{"num_hidden_layers": 15, "hidden_size": 128, "num_attention_heads": 8, "num_key_value_heads": 8, "head_dim": 32, "intermediate_size": 320, "vocab_size": 8192, "hidden_act": "swiglu", "norm": "rmsnorm", "norm_place": "pre", "norm_eps": 1e-05, "positions": "learned+rope", "rope_theta": 10000.0, "rope_fraction": 1.0, "qk_norm": false, "attn_scale": 0.177, "bias": "none", "tie_word_embeddings": false, "parallel_block": false, "init": "normal", "init_std_qkv": 0.0365, "init_std_o": 0.0, "init_std_up": 0.0365, "init_std_down": 0.0, "optimizer": "adamw", "learning_rate": 0.00232, "beta1": 0.95, "beta2": 0.99, "weight_decay": 0.1, "lr_head": 0.00744, "max_grad_norm": 2.0, "warmup_steps": 293, "schedule": "wsd", "decay_fraction": 0.551, "decay_shape": "linear", "final_lr_fraction": 0.0, "batch_tokens": 16384, "max_seq_len": 512, "doc_mask": true, "train_tokens": 93180000, "max_steps": 5688, "dataset": "wikipedia_en"}
Each number is 128 + 24 x the weight over the matrix's rms, rounded and kept within 0 to 255. Layers, rows and columns count from 0. Numbers have three digits each.

# layer 10 attention query, 256x128, rms 0.0856, rows 0-10, columns 0-127
153133110162161102103084123127130112104148143129161178123125074158119130122101106151163185116129129124102165112172135109137143121103095157121091156153098158129075090112160102106135113111119124094105097133155138137139119125096112131096141122093157081085104102152166139119099138135089141115129090115162115136110122099159157125078150161123139226122137139149158092084093125129103135123144
104127124120091145196148140120120138160097123146134120150137203108138118174126138098094081146158127132173087109163112153110109147134149101080084088086136134136201094142078113138127153125116075202106171131125115159116192141160169159177070141161117158143146159168063120167167120115135139119140146088102135123173169128135188146122148074101173042148134108115143133186193130126155190137112
139103128122159118084117129129099145096148143114165118102124080133120134079135122151171141105083128111097155156088116105130153108122127142152147151132111145093088143100146125123129122132136141084125091119132139091135091119105086099097185121111127109096110096132184145095090122136121124126111117158162123116091125120124103116126093154148100184122138143142131131102098136111123088118129
126106123123100143153139124122121128158128118158136151129155164129124103151152148120124085151155140137189119137133126156114108139137124144125105104145144115154127114144119136110138144140127121137096159154120139167134139147148163154153117150136125168167128148132083133147154121136151103121110155119105142127134117097121123143098142138113111121132132112122119137168134137135121117116108
141131137122131154145132114131158112146129104169165143130130176134133145157136115109109101121145130154148108109154135124135094140118112108125147130130117123144142130134120116124113121113113121161123185154129159148128122153148151139128110138144122132158103155118107148132140133145188128111163120159082134105116133119141158133120126110114136088119129111135118122117133103104114119130118
114138134115146129058110125100132131145112112100107101132127105118120136134127116105104107138120099100050134171107139123115161126117113119119171138147136150115099162140148136163126149090124138121141126115157082121173106117125119099132134125107115128127102111112182140121112128153104139129117118143144105118160142152145103111146106108111109167100145124112150160105133165125150114118117
146154123113155132134120141133148125075116121113179126126117089141149168125114155129116145071126105156122121107127099125158111141139133077106122135126088123132175141113108117125107150127096110139126136137129144119114134107112115101127152116104144109108114136116123130137159128093125155125142118166131132119131136159097123116155110137139140082142155114124124159141107148101168115156169
123123109137138122143109126167142111147137109114134134155118143114128116148112167137145142102127133138128112122167122118157105137127142129134107128096129124100135135130122119103134125140161081094154156131103129102125131124125134153126136117125105164143110119122103155161136129104128104122128114127110113124120153159134151138106138140086144097145120126114109129106133122131146095170114
131115124105141132121144116118128127118135126137108129111138122113151150144126139139123160123113118147105145144113112125107095146112139128147137125123144134147136111113124127140119121124144136139111139139136111120100151111126127112120133113130137119097123147118115122150091129135117126118116112115138121145144125112142135112129104109125121107102121143136141136138135151115122155116126
091127124139152125086133138131126094113155159096111116118110125144133132118137106139144170148094086137121137136125146120149124128094130122076118146137112151130112106128159113146150123112134155103152107114135105116135115134104137115107141131143152138130149120138151137110112115139124125132133106127142133156089144128135139141120093112149134155134111133125170139098143113140119113098150
138156150105104166216108114141186134112090107135140122138145106138161107125108136167107124081181144180102139086160092117163118138144129108085093157074084142138203089059174122093105157160123080147175133104146139102098169102174162156105164197148152087123112141136122114145154135047122184165125177101139146106203162138103142072129136098081163075195182115155127118191109163140137154159130
# layer 10 attention key, 256x128, rms 0.0827, rows 0-10, columns 0-127
132124111151095118083153116103096166167180148148127131102159153096043090148155126150136108152087144091156123137122175135072143139164129191117124095211191100134086131176114151096159130133191149108100119157124148153148103167096133128126072100140108152133154094100105125137117133255144090123129088139123119120090110104154144143108145157152103138004102176151114136071110110109119107109084
083119132133128148148127126131147133104092117117124140128120142119192115135143117109163156085159095149121162128154134084149117122101125121121137140082083130117146120095144122150109131159087113146164153115117131104138135108132132124110141126141152105114139148141137119136131131012138132160164127102144158142136143144116095112152123092083128119211132080140147129151148140157113148151155
154140123123129132103133120120130125134165127133130109150123120133098151129116121132082123153118151105153120123154119155090141128143150132149127122148164116111099124149127118133160126109128132148132107155115116161122120130145154129151138141096121130137125118139116123113126127193107116128126113113122122123110102118139150153131125156177113153076126139160105105115091145137124113124165
122113125157092125130127159113140163126099128101139135109108118126097112107096112130155118142073147134126109105105129119154161136148109156142118090123126145112129146163121151145098090159149131123165158142137115113141156130103110110133112133126118134107145084108125097128132128133088102075102132159103114148097133171116127128157153156101153083128126147136138114128167091106148148152092
159121134138105143150162155141115145148124149107143119109119116121093135117130160131143065106096146144100148127100119085137122122163115121146138139147092149101160103114121133131088114108136119125123123103111117124134137157096112124127141122133152126115121097111124078118149097117100136147104123131116137113120158150110077130131189149130155100139156138108148146145156101113139136126140
115129128126117119122123133109154124147134125084118122116117143114140144087166160129131104138147091117113098105129108140088132139159136132124154150109128165132130091129131124126130130146155150084137075124125085134105094151135135133138119151111137140152129104119124106124130143128162139145101143110148107131127117153120140138133119134143084159131093116090128176146149090106126190111133
132125134109147142141090124113123105107145129119117128136110113140171109126125122120122136123128132156111141141128124125149125141117154093133141170105111146125137097115145127127139142105095109109103118136133118124140150119139117113104148145124153115139117140122136109090133135080120155139154135108141151115147131131146126105142135098103127149170129104134135122150114152137109131139143
139131131109124128101126132152135170106129140138128144117118137115107157161111105143138124144172157138108111129143164097102119121132142133157168097137166133125105131121092134141162113113151160149044168128106140139153098159116134112166113066123152126097138133137076156137133150163096086107151099153126106158111145127134153145105094159154119142086148157153101152110099148118093114091132
114137123143167131149071120137118076098154140094111134181108114121196151135146124137134122125119094129131134094124127090171110124103119106118129150067070172125137121077140142116090149109091108127146120080180107101141118155089097122109174111164112114081142170140160163075111102028149113155114142095173154132128134133146116093152130081081137148224129096129152103136137109131116109125136
124115120130126160183122152126092085107080149116133127109112146164205122126143125116149125124088063124123128145103091098127114132084138098088113147112125147101164095164148115132130149160097107109164106105138151134134138094137114090101144102144141094137110172150118132110150120064133123148156164139135163134145139158110069146128123105119121152212140062140175149195153182131152161145125
140109108118134121124128130118135133100171117128123138116139115114107127127122140147120140148126137109157122121150150130146147111145146150137105115175129135109108142146125149113172120119128123131110138116118138151121082138112126136136112132136111138129148120119137152140120107177116100104147100115110107140120110110156155132112147140155128129095121163145114086097113115123143089135133